Each number is 500 + 50 x the weight over the matrix's rms, rounded and kept within 0 to 999. Layers, rows and columns count from 0. Numbers have three digits each.

# layer 7 MLP up, 896x224, rms 0.0633, rows 392-454, columns 0-111
478527509534476483572569533442459488450496479557560488514438463527547518583546499609455529509453525526436586554579428475484525462431460538443578550569545516503482514535513564544593427542522543533445465516511504513526521502510522541520479618517454490509513536452446532429493463478478507440543510555513528482501462446415554472462506426482
543492460521479620566516462565552405452523491557522449427530510487429356546500572521509553502490484652440487476470550481582520457617504475552473464451591538394484578557507468468499528457430451458553502546491472487456373484520499534498491482555539538508533479609499454477533555519481500495524488498473546442552507399539417425513431514492
500525512515570525552469551493604582497480440541429477526381481463445530488460557475500618567548492501526547591369500500506505461477472542537524495455574572494493493376557457577456531463426411455494582482519528529625504639433449478418547532440471530467481586473518516542468537421545570456392555454430486416395528612383510419591424569506
533465555521537567519457492532452531527455487489488504461469489528581536530463497409518587561539475507504438507536512530461585497467408456514523570538465551518497522447441468503515456528479495484486523494542535488600483536502544434520424464563473471500464454543465534580434543563394431485458476557514446523514606519532532421475462468497
520518510470424534472502482452451496493524476519537473476639525526488494447476567466517444421529494476627440430597490496462463564504439630418555486492577484433508533526449548437476560480432532449592518457516497518505495367408483479472447425468486563507523523552441565542544581453399485598554468535494448426543425575494503449456560565506
500462454519426535462534454524602592472575488444538482410503408418492505488479444523541407537560457530535473465514567535512486528493463499518577546551425452561509536577568494517469498475504453510515403455619545492441533508509467609536528500509481566441463543460550525601547513519516522455484477529588544519438538404462460483566470580489
529528527547532477515548514483511578511460410495407488575395535487448557425480546471484479547486524553498532557543519552548526427464530536558498505530493465522442631559540541513487492526470511424445501495444473497533448529479487489507536470489416512475423469498505423472431535471457471505513482467559592432407532642438490518405634528480
527469585484514507495514510574550389495429576424518545528526578482527523527568531484478477514460579550461551602580541611591493498537537535479527462556536494474560553466555549530657531510526480546456538525621551618524464458570522503542499341557409470548522549444468535585586526493614600408491568511473589447446539472465510571408522446433
458430424550470538509467568428490514400498515462520415502470491470572480508509492594464554519475454424526521554461481546486474501438601451459556515476494520519521496552512486433555608485521435594491536526492481542548464507513468630465506469496597501603441477567476508545482490522437470464462531487575512488490579456585546461533502483469
412505471442500534410481630477453382496551618460546506509445468540458452531387432447464428480394479516445530550500506541356482468470598483516485592442497496414520497504472484482452491492549564482475442486431424523582533503508555460484544546423506497441435524447435477496476625491508575598583543453481506476466491410477535586447501420420
491487466526496566487520497470483545492546544437501553478468503517539538489557456429539528432440446500477556504402410477529526509523483513539484523497496468454538423444472468515483514512517457483460443499503437482575548489451436428477597551527435551507549425584581525521482431591566470491377437465410456498427437435431422505547497561563
526532446466516485505504515507572521498523464526517492415474494417530502441537578458549485400466498491419580471407536515517453557467450449564558490479532537468489499547478481466433484523498486500479518579564483494501417525549545502527549583549493550499506487478594521524436526489401533424533525464461548547477425546582601413465590462473
508505569617590437468477481516523470483493560408482577504505515529466510480530498610486541511572549506544447591533385474445561441525430459437498516522524456492528482599536506439499547496596486455444468604526458506428478496555436458522568613418544577575458568421488516566557537582494431460472495486520536532530447478502446517587475433367
539526550522527534491516514467487521566559422530505528446454526425535539540503561474504551560461478492452496486525450546468530457395455419517527384505445590494457505468509529504443463500545527470526587432446424501539576508543450465439544448539463419468554584446522549448438516545433477476521461500508458458503476511512585575526572448454
520545508564444526512509463477497455489558568488453560505576496617432526495564499530508503506476470494570516478541464461520556487502533429487488540531559475493467523526466533526621445468429582560478441431490489502547488443486507560498547551465517518506489580453406510493505507535465506474501465476532356528462464498514505480487408512527
597579622536497568433494512552440567570484536499443494454509425543553440491463372399417556511472504547564492463554530520430503424525595418531469502493519473505499478575530516534503463490505502579471477466504435521554542582494541491532453566500523516504557470479507538567555568441429493517446461502368527478535577586503458549527538530508
504526433427492529495491558473476519471544527550561458477482506459466492458474490463478534532529566472524507442494519484593473463458402523528496548477534527445492369560593506440552508516481534422467469468472462502526502397464545429606448479472443471520471538487511464626593481473503520439431515434521456446587514446482425525505573459554
551452534560541601539559486498507503523520525490528511564599464483495412533488507559491408503475513462548470431552584523445447425507463514485505610546493694534448538508623483409509485411414468507568422513522461569622529560587453459466389457474485539402483462459519473522536513535508548527521462489521522388507495485505495507538432402440
512513455495530551481566498565455461543491538431512575515596570498488541474454504352509580479459464509548466472491550548514531516514503477544530479453547516500464485520418513395498558531594559431616569508551504480455542461490496489485499449538534502494567396453504463429412594519620497441512481463531514478519508568499470440511510503502
523490466436493547510562531442483559596451471525469543414524433544505587487490477400515581552538440582533529434402509496457591510455520495390433520601470513451452425595477507589530444555510467404506485448465459490478528499468525493536467553587468462409488485503556579471493565528484418592407412443567486566458530526433496489561577497440
471438502565388445499433498495521501441579488480534473445553521434496506488514499604546504515468490506414549453561582517482439474605390555405634405514414533549492550519437583462573413550453419496550493458556553505497464537534513461541400486435500561457585515387537520544498527438546549453534475539474495485545465519509500503501552519498
516466522506503527520601520540482428520499492512517556620509443445544503460431483515491469519536469418451530538549490487414451517521513477465416479492452516470483514527562520521515533478501609547500497484607518535495418467519440451458455476501432487583537499563585514416547626527461519422497501603458509533506631442454556515464589547385
585531481559514503543532490473558555562436456510545487458506504517543470543533598500581504497505391478511527562511550591513589528501517466538541469557500510474502495574567553585534543493536497502494502565576555511551536499574496515538476481492502514520529410479492444555578548546531509464498508437553468522604510485422467618623458466514
480496445521513505496481510489544463518502533545509442452506507501508516498504432438484498624532506530550571539537449479524441504468438525409510544451356490542544590491608490437546592501481534465448521508594464575526498585510522425427532533557456498464473399554421485560423537535521565476532470560385490530676576496497515580539392488474
509489555503548532448543451543571386510468545487567438532426510527588451548601572552422498488493454484515471487531492418491500557435432488599465458462522504453506458522552520451504423502483515577528516482467542558480571485499454453490458518432544449489421546473469456526429519482545575528415480475466468418508527458403540507529506490501
483483436521415604421548507468524498553522581507403482492437477497494473462464513508453482488485488437571585504449547537584555425507478488503517538435439392526526450521542552492541586429570448507511565441550575536486465556509489442557390514459511425469424504576562454492488529509458524522561539490470551471450455488463527358589506425501
466544600563435449572512443573461483508489495437527471538538431488471478503503457568418438539564544530514405537485487441448468457482599576546458566485605492494571476391489528563551537638525466476518582508434477432503469508436428567513505509579459544447493518422482487528497484507425603448463488537506477574498613520414540562488444496482
414451484532486555537434558491494419478483606431454433468474424505512536495450547479509477505496600546558511416582549504547549447477503475383470517539447416391582589499531533499454509434508475486492494575476467446436561458428527502490525485482506467494493472481490464600500538475461523460506573514505493452483502511524589412429483408463
429509510532497540488493505519565522454522392425516475515525548517501566479483494453483600446482366562444524504469563554518532514504477422416404461465533471499450523417437526551473585435448433533485490481487493528473432540472407506512506520494487518475554588533483505464453499614545477451484442522452492420490492413553498464543502476521
507547494489475629431530576590531477463491606516534469399401564500529601538470577416533534587505467469505567449540416634526537450480445602501497516545448453495543559489520445542547560499543516544462465492503526563506553548514572515484524456547586520468506494529534457591385489488472527556537582517502471481571464566484589447512466474554
530555403456412464544446456461502514515448516533470526475429485513434535468520473530486494535554584526522440467487540516492545458569471526459494580600524505532500479495386508558497480549452478495567531555406593514492392505484501514467436492411496575393558468491439451510454468515382565488484481454479500471508559581462380444465517394478
554497510547543582409475483470488483400625494473503561419526478514578408500551440479489589538594495535516499532530443480497547452450430494460409510565406489400543489522446533509407554400499434529524517524591422486558588518439446530464521529495401444376548441547403456481504546438502497493473438476585501418523487569457487460534466458609
510530459421551420551526518457520473463456510542497476538418483602476554454483444513590585472532479460603509566378362473385501466576523551530430542556518551504508592467447502465541539626443554475488536473577492521515545489504496524452518574497433532492449480530508478485507570501495497494515510456461558455480537447502561517545439423516
505483446520452509529492537511536531423528485471521492494540491491483603499538451592448464494590523497590447558479446418505545519472542374568492531507519448501373474394506561425484510454457504596536486493521585445497496602526546490524521598504530564589456533522466472458478516442500539529525477585488503497439493533578507525441478469490
474454450389529479444507520410502407430508552550547455452487424394479476486487467520550493544495408416529465483542483520522355470539446560496493521514409536508528424538496508478438528468418454450492507493568507511421524538562456499515454497499545564514427497496465491524451494463515529459581481580523527386450582495525508468474373469504
533492523593521449442460530445445419518488483556464507400425480506474564505520428491537554485510548495414507483532566492529458557498537438470481588520485541395480554478581473475512617503508460488514528496543475533493439524459553494541506513542419427459499457496631451549504462467568524370484593575528472420502587451570483386450567510457
463527544428492520437463554559525481522520489560507489437511438548596505418487534432483558496543501476465486547392514462505529488594482505502474466483487512488467496478474459569550609468383429506596560562528522486453529584505548554524536459485462422454539493548518436475508470502469476473437444508491501423475486470430578458565551482514
495512445520505495466547445446495492430496454456534496488488522433489512456620604471465576429402446489373587527437496579535584443501493476506500393392484547512469526485493495510519536497421507488477525550524473541472453490523512432485522456520494458426368473547509497487510519479499510482507559549410513578486580461515532443535515521527
564507537484494517457567388496487488606438554442539488524477492474382483569569449456529592547507535490560501446584436491476480458575491539468535561494501415517605536481504421484542593560483609538533579441519435612531452567513566441529359547556496489533484434411523540500628509517536383346535551361547526506525430532416485504555541389487
609420563487522432484553499393576455496507494410535513457548401455492546429469414490534455537539617580431486534429622567547490440415452435515476485440368524519452542391498519556416474403489474606421425474503487467539515561582521588396540460504552451560437541595491614498556558501478546417470437461542490495352534451363488402507503487579
531510539491471523508460539536520439501532526509516561379400478538464529459509378539465529422433502439528507550630521476489503563606390437531484564443549519495439520468473463512468483538497486479550594431574477523530550449531567490456461502516487540422507517608402541531462507444545595612564530544532589387455457484418606445578536485386
522556523472455503570511482549472520410519525509491445443468481472504528461528565527425454447536459545564487513436459467524487483522480571472445513594603437553359483510475416423484505527524536438534601519536465561446533485411445508494519537449501521587530500547441560484535524580568577469633410474585519536496485442509484480477450540528
530507464489440575482624488547503476606493560451525505625488550432481465526487565571552502557476484459494583506376491539472452539499481535476470401515596559462455416422477471562510397546536420460473569586655402633547409544467428565531474490494465518496436456428514494536491600454558467485392551527510512470431581443587392464418553454455
582593587520484516517540542459488505530499528522526544429492535554524569601466543475473488505524453534590516579460406570492469541530315516434514413439580557429514506544475549478527469503522520444491436567507607360485477483529458582521545417487457565547511506467461449548455476565395549483408477590466499543512585381416562436486493521442
460489473490418469605591505546556468513562496562452484441516537577612455448388469481464538549607410509511462531519548491429529456583507533372504489527522432505509566518554475532456456457494457421452475490516482508514510374464491563544485631492450533469499491472520500503484538496365537537455546450548527544543480592513505482545522368444
529551621515566460486552471475574621593561672498443436573508548578486560460599593431536534416504565497555430490517558537561513545413482454525474464481470506435433506426602490479477496491430438445560530454531434405565471480507506433521580491530535526461596486519516569416546536562477523521465572551581481498556519464507514597478512481447
509538479489501561505588614455475529468418609485411480399428502432573491467541461547448463471584543407491611509450525564650502505491460528492533628460554530454502635491547447570471594502555441616452533538445488521416515479504479581503491432451536603499446395524520572435433494494444496403543490488440538526420507502423473597457485513465
503616494507516491512390489534477553396543453550496398431566530464554555572377490461520495464437480456542473497465459450528406546421488563446455482510502564490540455503504431488504471600421524435475504585537416465502439483536599524616530568487500430523540464554460467533498495518532612541472404441478551536467429542498597553493526517605
469516504465481477510461535518496438512556449581464456437520570426488567484435469498487488505499502478460418509482540508518574495539412567512448626546444516466499380381401528535503542410431488549569478564517425481507484437523527480584517507490466471616509482458493458604461504530431514542498533483575477480496532462543414498474472476503
462503486461507507552595575511525535470445515501436501416525445481554578481502459513532550501432486534494540534515500547471489460484496467510368542521516474526586528564417555534521540488445545479542529461562474572485552585478501480498547526571521593489564497514500535515508487520528544476534512475492514565561510521573442473443474509492
569503498418513577564468491518529625588507535426562439607512483449514463500511543467541538476463561481470526458467502570469507447573432558525524497469544596502424485417513531536550462563603473457514518474504486507513474509496527456504586398491522468452458417505463466527439536468501597567472506517516533440464520438489545503460506455485
506433526572505497579546508429539618509459511470609441493442443502485403503535518513575514453564481567497485501439414488425505453478474490448464490448495482518534580498494469451404442454551511522528483475443515466538497443520515595493560504563528414503429471537502539510581432486501477485559519448500515546446511485479522554522534415512
487490588474509480480443399491476421594403470494501504514460343447491371536522443446481521549479485525464541463499494555481522403531540431537546500489513580418487636453637425518473583473485514477506453605492505390403530554457540618496500540500579400471428555473478567429531473526441496414582470386514490461483464376490427517407497523495
449568463433571466528529512564502430503566552550466460434482525468568528436620499530425539602491549601504493539422474490583581456448586582463483510512546482581499465465627529603572409487523545536452493408579526507540420511563532512549590510508528459495431568471431588510432543530503603591454543539487589407490452619490610512569516498504
529495619466450492496511562508508537394560501513541433439553591414459500461574546535427510525489429437496476490370393397394503440476463515405489507537446555468467554493475642571434482477520565520547417580473529454513528562484429497547431500509432492464528460536484607463481562526519506507481562584405583505508448437452516436506440568509
485499650535495537552526443520548471537546512422548396446546471468477549461578535518524484458501519440565518483473496524529485419482520515522371493433548476554543575466526556451497597519599546544521569477537548472516475506444488535536453490529440518443521472485477555527441515489513584439507498584474397553480549435470539533526491511573
572478525485570388519549495501500466503554530469517428502610457524481505531494544595438500505410588494396540469492612539511497504500465526503484559474499428505480513525534332548519512452470564570490512514545437519467506473446524479537520517548560503518428513579506485503485502414482475487468486534440501468517523473536495477493541502531
406511511468465464586438548523510495449507500504491589571421525485530467513528451508540520549406526464506435500514566438449463476536468465491460486544369535573521469521592471448482571492439388452576527444642435544537431538500496551492419437509508475501514568542411409498552532418523548566578495516536491488441468464558581551568479379509
475432489483530526486414460548590578457491496470548453554472521525483526426549429537523521492525593561431506546420503464519501594546516495432497524492505559571538462468554559479548597494660469454507520467395460428559498530589491465507519393477546461465459548470426516452494511498496508420542445469549506453556502677478486503484494517457
495469467509516475534520515499478499435587531528585490463552494514513491360477419465434418570512393538454449476540496555422494516523472465527446466519519506485500428459504548521469560509470485385478581620470505559565344558500475446445547497542531520505555416510490515479601574424454464516435520560450489504507582530470551528441529553454
559464433546488458442502445483458530498497511499485430434412428490441530391518475533511486501455481517555479489506471529385495505437555427465406526438362454489449478446540456627507369519485523467481538551480432474577495562485553438530524576439418510470448496527525499516497423536415512484517518537511603490463485604442510544495432522449
615494469513512561590520545509563541511502462492524517475447462541462472475641512549531535555465488527538442571547553410554569544590551423499522439500444472468464493520549462560478547458493469507477558516374558600501504479459478459455522467476532519577486454448451544480409430393436549483481582474462482514521455525465524489524439493573
481429510518589497518530480444523487363400472477506488448473518461447496433591461503402554580484509452406545489531470546461414460493471466505453490530593416473469359438487555519405545497536433455431413604538503500457484557567525513541604469532442531489520451520516519465496517484439522501430478455486534512443484513523552590511483466449
# layer 7 MLP down (transposed), 896x224, rms 0.0633, rows 392-453, columns 0-111
563441450549530506463476479512432514545474473423483499464514491444492489446486463529480453426472476450535422501420414564472522509538591442537498511417582487432525446401521497551459550478587430454548532505452558469501431497483500522467521515429479515544449538509485456544379530394531496526532490561564560493448558526515445510484481490444
430503483564496448530570527473449507447437557370455503585506535497510453551487475518485483507481440440470423371553496465452496598570541577473464552486447426460450484527526399577557519509477553636462523603458504556493529455605563520510577466443546533533438420596545432585511496449401393643605515485500463458524438599543456606471515454543
537448547472533488526474447457520504466457449547507497581444510577493588435446494476397512560469494527439578499508474454497601470563567484507555410462460500560444470460621475506462498467493509533539467486508570390478629504553570504422497500453442486428595486603525451509549488512557477530560535563573424477445516518478507540483343550434
574537536551484515497522531520546460594575526526427411548577475508454578485519545484453442565400528527445631482509592551455477508448491562507577489486535500519423471548546516523577461412549479494463512557482460432581564451484510452478498535461501483552551488509466598538521469514512483481467576434557474505475512543537567469461452532461
405508465467488519430503515452447516479451359418455564456421566477479569487525505512519513448502488564492511477480574498454568539459542486497500560491510459428492524454522563358539482562644564479561496487583514523475428476342468531482472571447490478586677513475520551518512553489515561471487572566535506592524476456475504458586441541476
475471533537519459531499512494421485483565501532562537463557485526482595524536628526529531431510507501437517477515437454551553397552589472554543504464546502452631463412435453521539516549521587562486526462475467450535497526502554449478533456516521402539495443523405516507498526583551610506528393534489500621604469552508526423511535493476
489493530515542530530531500482460538487499474541545548490542568537491531482536421543513410489539507489467556465453568505455608585453531470601441524430534533498591496585465551478521473545494447543506521573490471470439560501475474465550506531468456478511502503547499524623505530540491455457527454496470428446511586495511499448532432545529
509535457498499488586472383481513647466559463474464478531471520483487501579524523566415515578411487480546520464425405575480493487452436479519388560447542526460496468535471533501453631431504509530509498464452440437473548509559445506447467582463519504434555431509499502430435466444538425530454528471502419597454455411570498423551438528552
498561486535530453457561537548452529485523517476496576482438456569434439518494537534498482493476486563563411557556551482527491545480437506427449432536538469477526538422532447454411533474613508425521550502508474519496520497443547475582460571518521494537506525488503546440501519478443547561423414563461509478559483575428452560492442566479
646463543465474559552493431466650545498411376524514463391451564532517547538485440446451528573572511445447483522461492460482441529473494426507456468456354514563585514509530474458586535453351514446467547485572497455518392488418520483448487495549500495501533525505493459425502503429499539528391477568572480540466496501592552501586516565519
461395540565600504482464474525540483520585490502495480515505456482392494588529424558478518479518578475484559558421542433475530390555559463423526497449494451545469506402499450538554488607422492519554499519536503544534500464487537489435436532548475436468586556517491508473534453430525437446532473470482518558458533572565432579423425546460
548502575523406478495571544491515547462578540555474501499501524490499513447511493549452528599567511431469505577550496493467524480504428471471492568524534438605531565441496509524602522439574522513496485453535576446525585400545541505490516433455514469424463535420516533461483530507514530620499481528547489510443494586450448461529453552533
557467438478540485530584527550517405541501433445506507572484530471594523499406512542529536510560420576452523446489538446471460542553414615452464554547425507531484444360584607447563518530431422443410473533446467490518555514461553487486481534427415549459551610544428506469547596456471422492465498504528466511571508557552603477509585471472
467482509458477445515500462523535490441529578477508526545514518515421473533524440538480508482542529533541469526492504449530546582556526504550478536463498412549563583507468469473523547499438513439451511479583511511497494475481554524518427554519516642548459491545488467415546499435585491456495461548516546680515550499476404459449452519581
567494505497506459561558504531492622495567527526501465575472519424598515481487467433491455510507470525482425397537540552499444464430483550530626480518524531561523459455475488477491510445576430506518599586579465438499571462493475419537522451548456474477472430475485514519480521531533518510467545536494622377521482411393482499511567567440
449555497499509512526477456474556512499519417477526565592487524536420503572468495504420572479435551542616443480513518517464540532586456574525534467398540467376538482445513529510500499493555598401471503490410496431549491460463538585526523496541469495439489432464512399404486501583484454546561482441494485512450535505495567616537598464437
465510524504472499554463467546518424495588401430548555440503438503518481454511471505527463482618471513396510610570526532408453644486530597476451404469503526551480529445422385434460558597482402570494498530456531458391438499454530555556539510513559401483497495419526508450391502506469488516438518486551594424488458533456535547555522451449
465509584549485444470427462515475534501547479485414513485538468481603425417498560518459411537503503488519452582437430565521493517491475436416516424530476439434658528566590492551463505492459471553529448513467573509558521450547602478522368511540442474536408485492452517481496511541431466449483448494443497467442542539487580409454608504565
594475621496467529525541474499459482568527540545474477523502572517524522523601528548506557568530475554550483539568448558408567481473559535473439521519504548574523503528520400455610426555539486498445518563473555556475431526510511550504520494450423482453466568479494440446527534481498542395578538558449588590563496589523527507479437470494
481581477410487509536561568491461467465392431415443566565491594533497577544407540508464431423562465434458483476448568569496538428596536516465572418484520568482500519514417584460486422519574459475471555471451409489560469531480482568440442518432426557528527497619449431559557627538330532507473521527478507433516547461489444451510517510501
499521472499530551474466436444498580501516482545490501468441518447498506493449526519483484484504465472567443537462428560533563555462599538490426520549597491433521599463552441479533544525497437503503503450467367488556529537569507537588478486391503529619421546587525468510385479445472536419372571471426497484422611501413470448385632527519
595522411419509544486396543413482560445469421526541467385480551540488569577602534602481479496398523447448427587492476440470544607477511516424479516521514456498503554457515486434451535534526470516583516455504573428439530536505596502564543518503557522434495551424482498543525521435465466451415554429561426517447560466447543482571426476516
536508598488481508487575477494530434586548427539477513509579437439434579479554484551323548524454513492491516452541425523538505521501508523512479505432534562411544546520415523447464515514509426501611521501573439453452500491473499423437441543417413460465464496516541489541501526546420498526496517582472542577483543611517506499443434476523
464473471403515503545481591541491522481424475453519489532569472484459560427514658469579475506466441484504606468518527562468446418395601578512444694449534527552541429472434537471493555485561554477377494572505541500567527473564511456599535491526503446487481485479503465419480347526485522595476494494402609409428459517579480474539565537439
469467458419550476589566581473571510507439440578594421465645466501486491476453568463558533477512495515430535463448460562475383464528465558489549477459462491527469455554461532638469528449537471469530436555515454425456542462469538542437499450545475495419501480591516577474491496506529466527499554515502503492541514485480546543448531517499
516509599540551503434383496391506446556436482493557562512606506550563579583482445506507604499470616535542487512507492482554514454566514531447493491546599599471444398542460452539479444563464438544476454549567513499496478479476451528502535543505501533478454587468462544526563435477403404519496454419526522467599529457524487478462545487470
541504408517580547444558573528561574577590500520488490484481534513495544598565483536576527476420498508486496518543541482541555504531450509468491447517451451521518511537442500426471523507490473471473479511584649538486536395543529474510493535427496440510459530566538402495481470457568519523454460521502474523473490484487537490503543539501
540406429528565566462512512475577476498493584606412561526505546385466493540538554484443413531460412451498496475385567499492400531524496508458507442535539562476459516503586539454486497530530537547483522537535404505400476528489595478560478665541517444514477507514525616505446538428432421550405535436523488494582633505508489395520493519534
467438557488505400505541490519424535473542548529447501523487528433547455504557459507509517460496509442534417471522455402459485532570451553512504465527523534436473516465517488523479510607439572449510458483461521516521507485548537543544540421529479424493533464513490549485531469441489482457499537493531501559537576496494391514490495494511
463448465521436490548551460483534425431552533539520439509432438486430482451582500512541474510440498452416457435413491556570495532506584511592376609493434572590486549395523443409574484531458412476368510601413509459527470495485589521486510496502580493524438412421456533525446527453467528471502450480504568450625472543512469514547543477425
525528436578480474530469382458448510522474483533516556488415484491464513580492471573535430442525544504562477534507569535554426477517556443490535556549489474482627492463579510545490508527457513532551556496475458449440534536532596529483473485466545489495505560528501331563487480416468492519513499564468500523504491586500474551513572528539
471471457394518582519411513520523470549445511537586578402434512425548564600391446605483390668564420487473450430535483526407515513551412554523515493427590481479492466558553483556497512547444495547397408497496603497506613537497465618502424507473456583534508572515563534410578443577471495437527549496516457384557571475405546436446496510586
497489549604539560493542552497458498472584558565453495456559453481508475540477521531527533437470497496503532580581427523527429492491520500557572553436489512562428456424537592499559464459507516492484443480524497628494475512498549488443518464471496411441421482501539503513460477452489524464524493422431500593473453412402501582491534560443
501543525568450489500534539471584387527573506546440473445519459526495480524439478489529528517403541465472393512528597542451420491508477599483529489409455489490550539551498520484524550451513524421449518524586430468558550426448455454454525497496497513465474524434550446511510436495475441444510399431511495533476487478485553496465553449574
422566493518503536544488470404547517595505622533499457420403512459481454530476574483459466568503439434513442481438499522492467446524499647507462517464605583502509483511510438579559405565489567544528503530481549499508652460523515448470498507439517525545467485451508463480481455563516486587451494411473520368434467480412504451488534533540
479389527511498521581530440445542450460447460410457586506494533578521539493595521466543468485438393556384523450422563420521493537487489444506548525559446557501502485483492497391394439564529518426432555504543540417442503494484417544541512443482469496527527461519469510411489546508466459521495441495477542541457484607459512443494553592452
479493469465538533570544459493441485456492583526412414522568542548486415549606506436509476529492533544503501575544477520513537533434458483534533530532469538601545507513512567430494569455667507531436513539548530468478477431485492547578473495486544507562511455527483475482473517494585492482572442430528544529551486528536495457355560535476
492463560487471541454598511494433558483482500431548491532469569480536499532576475537491512570434542531497486535433522453566585427496528518461518573410446430496560437601524502478434507397551615487499450514542550520495468487527469482517555447553515522527472544488513480488545478479509509503464492442464466506431506488501506544433606565586
447538529577485470495485497561604529537527514453460504453456491420604544589526555587488509449506493547452497531376508504499420418580565477408495535502519545555420448464467548569526470501478477471519520504509499457523406488509453589575485450539458454524541530472430480473540491437468538522515403557545456584522541503520513420527470516460
509505510489510496506543454500496512408609503550487570378522557561442475470507478442502464450603487588505465509477481588487502463468533507551449506496404439527476541505482525522416496491518433485473416474538469429473491495525479596510511400478544403505372505466597571521431514523544599484545451549517475541409437413463541457508465463502
418442490556505501515483553549555661566433525565502665482498563449505459505399479477537513410421470519498502611396504508449489499404518489408444473561512507465563464530540492509558528425440483492480425484507423525514484535532517522426538513524477485562468534550450422450444463506565493542489569519488497422497500525510508468434509429528
546517451505441470562560369476512427554477468453461397600506542397514554555441434470456486592547573484466528508474463599473513576467450458432427490439532477515497541484522438481500502471447549485608479515494435493434484384571551554486437468450566426491497459549483449509485445486441531472552470453584512596503539433451533469450444567489
461564389489556557507528531465506452481515472526542483511438457543518471486571541524516490485498519533472491416415499444453465405484512557685497471571579540455499515475539473440490471447499487497414534496561496418474437522489364544496461481608450517561456536613447649526460518530472477432510541421490554588513511546518456517524528527571
500499484458508430536516449424471467577462479560413515387477463492494462528391489574425448447447629459389625556594512451523575491527520450498536442584474599489505475471576461454475610504479498488560516498520555489402591498497441422496441588462522494618450523486473585497495428492511555554623494462530457459476613418594509456450460494487
483457570494479462390558448523467518544510410488463461464519422515536474517467488584523508536563511481620471660397487515539474433528543418491489542479579466538423532466528504476535463552517432558538453484399526544511514526528512635466429572488400502510506562553589570486524443534602554532492469517519553523550487584482480485574461548564
524524458485488533567446573499456399491515414489526522537418551518514490620532510519476409560491646494499463534494613566538617541548529495404457543546428493516603570540475456448537564529489511509518530611518501503428480498589596473552462590390467424546361598468541559564415599454549471439463480465555490502529510516533592482482455564524
503393407545479452571557464595471538504542532471485445460465549533523593589489576472509418560566597409488525460529462502486489552503426444529557556487485551503460556473470689524508402535491529496436520475363479530461474483352529544512509410663406506478603485489511429490557595537499579484546505489465479455524560523538613506464622494489
518546454540535469491492493510528474412444516520506551523494524443545515526574494376548520572616332527462559525472477455492475500528472532478503571486601583506497499465572492481469312570402490411462615481586424388502523530525468587465498539390546523547450400383498482461491481517547480412479466357433430548420439566513463535489502521508
541519588507461529517579570589495544419521542453604522452485446491551514515475496558486539513397438489443445489580549525523468527452538420423490388502566478453555458569522471510492501508548456492518438522517555465426539519579568547589426493524465570396526492475534598462509561355532551531463441496486496448547508528393534536457467538421
504452498487506549465450419472491435511457465592476438525501541470495545478526513548501446496520445474508535480512452539506535500503479577460535489427521571527477432502513633541502478475450462514559523540510451541487490555438511586432490509435502379465359475476431580422496481406529458512531505584456541568471530562560377549504402518489
537527466554551485564520522445425425512519502504498530480485543399502506534474485433535521454561558470533466574490551445520505474530461496485548487457473521407543507519517474477432559502541449534404453580459526491524504512513473486517538455486412473615460516532574394551506549567464541570453490478511415518556461470554451458480479392550
552679502535461486457455495516536563406442492514524465540477487473486490498516442539551384463456414495443402507454556550312518500501445516506448494441391510495578473520530501455449584538537483499456518468517560452450457484514462476555448475471310517478551513584510413538446489533499438517392437430485530496489496488522536462402452525566
529515495586382486491630501502494444352472475436504507534528564603538527576512499579461521442442542551500551515534455489541523535474476563489522547532374521530525521462474515528548458432529513449493586516494523516472536448531406541434499613468497465542549456495443509549542432474495502464563508516437518578502525567475570536478557499523
501458488549513467576515492487551584504398485533562536514492506505455461508533423563521532470521532464513496431521445529506462518555573462652466531505415437466575491541510459502441524634512512511473479544537527414467504539482529600476525544514498485517587425486539475551503455514407443506505476516359377531495467447540500519550436503529
370494457568471502497473524403524446522507464499500609476497492516485431501470545567492520494534444549548499396575557553548515519477550602419446457540538494443476462472482425523582497573558512614437496536445428502429631546567539468545533469453564507446534492505429577495493372494546557567507528509495532447498486499490518511545526516494
537576439409451498447517546530469524452516503566526519500466537601502512613445510522429412466501483540472501553514473531502596574525526424484549520503475539412468400521487537552555378573424443498458382597418490502483504482509501503444567507536569432545480444456537422499440483579542465518546480448568530510497493508506516495498486405447
498546458477436449492522471467469562505486497505485445451437524405480456434492486419572448511494533532491468511467406489472452554570479505549490494426497444544549511399611565424417505576465532547492491506448516523605527471516464513517548493498462466489542519494466509476536463597438493470495457502576437529546505476528515513525530473550
472453555416441556461464497456562592522391537475494356539558617510550468502535488435584491490505566545504558507533527582520538470502591558474491544533446518547551447507585434514526541500498477395500528523590437472500477509530416468417508535586479492443386494568523495419632551517520461437560454545531498535483568528488508525450458556471
487412484500582446418573507451483520598580431485523560477463469489595425596459485411451522559514419489512549490391458472495607491519426428506452596453518510467500521589420400505532423459497564513484435472515535506512579491418472479430542508486592444477514513456480528488427454566503565432469544522442558607521431512489446489533504438521
406533410471573510494590397488532501518418466526414503517470459513479501462442560521502570558469531475514494440444494533588508511510560523514549481559477476484468463486502421505446509408523594555490585455636545498565456466463496497569486510508497491471419414491367520506467475532531502555441543412441546538414532540474412542473487519552
510468558425510586461441528511553523440514536520440575544526479414508507495462535465598446528474461454556577505506432477577480583477465435468548533474548519469477587561457452403406594472459521557564440406524547528491440469529492494575431530546524458479499464446434490351529492510548437417470424498492479500396536437463477509446586456486
484489508442492444482471558445416546518486441462385534511457588537501465504473404456446403578627453453562461489483505594487467515481456526529444541505468464468531425449486468466506511541532357471450495451485437380490575460516435424462441586503423453416462536503480451575486497476587493524517423530486534379405525466485552446472527459494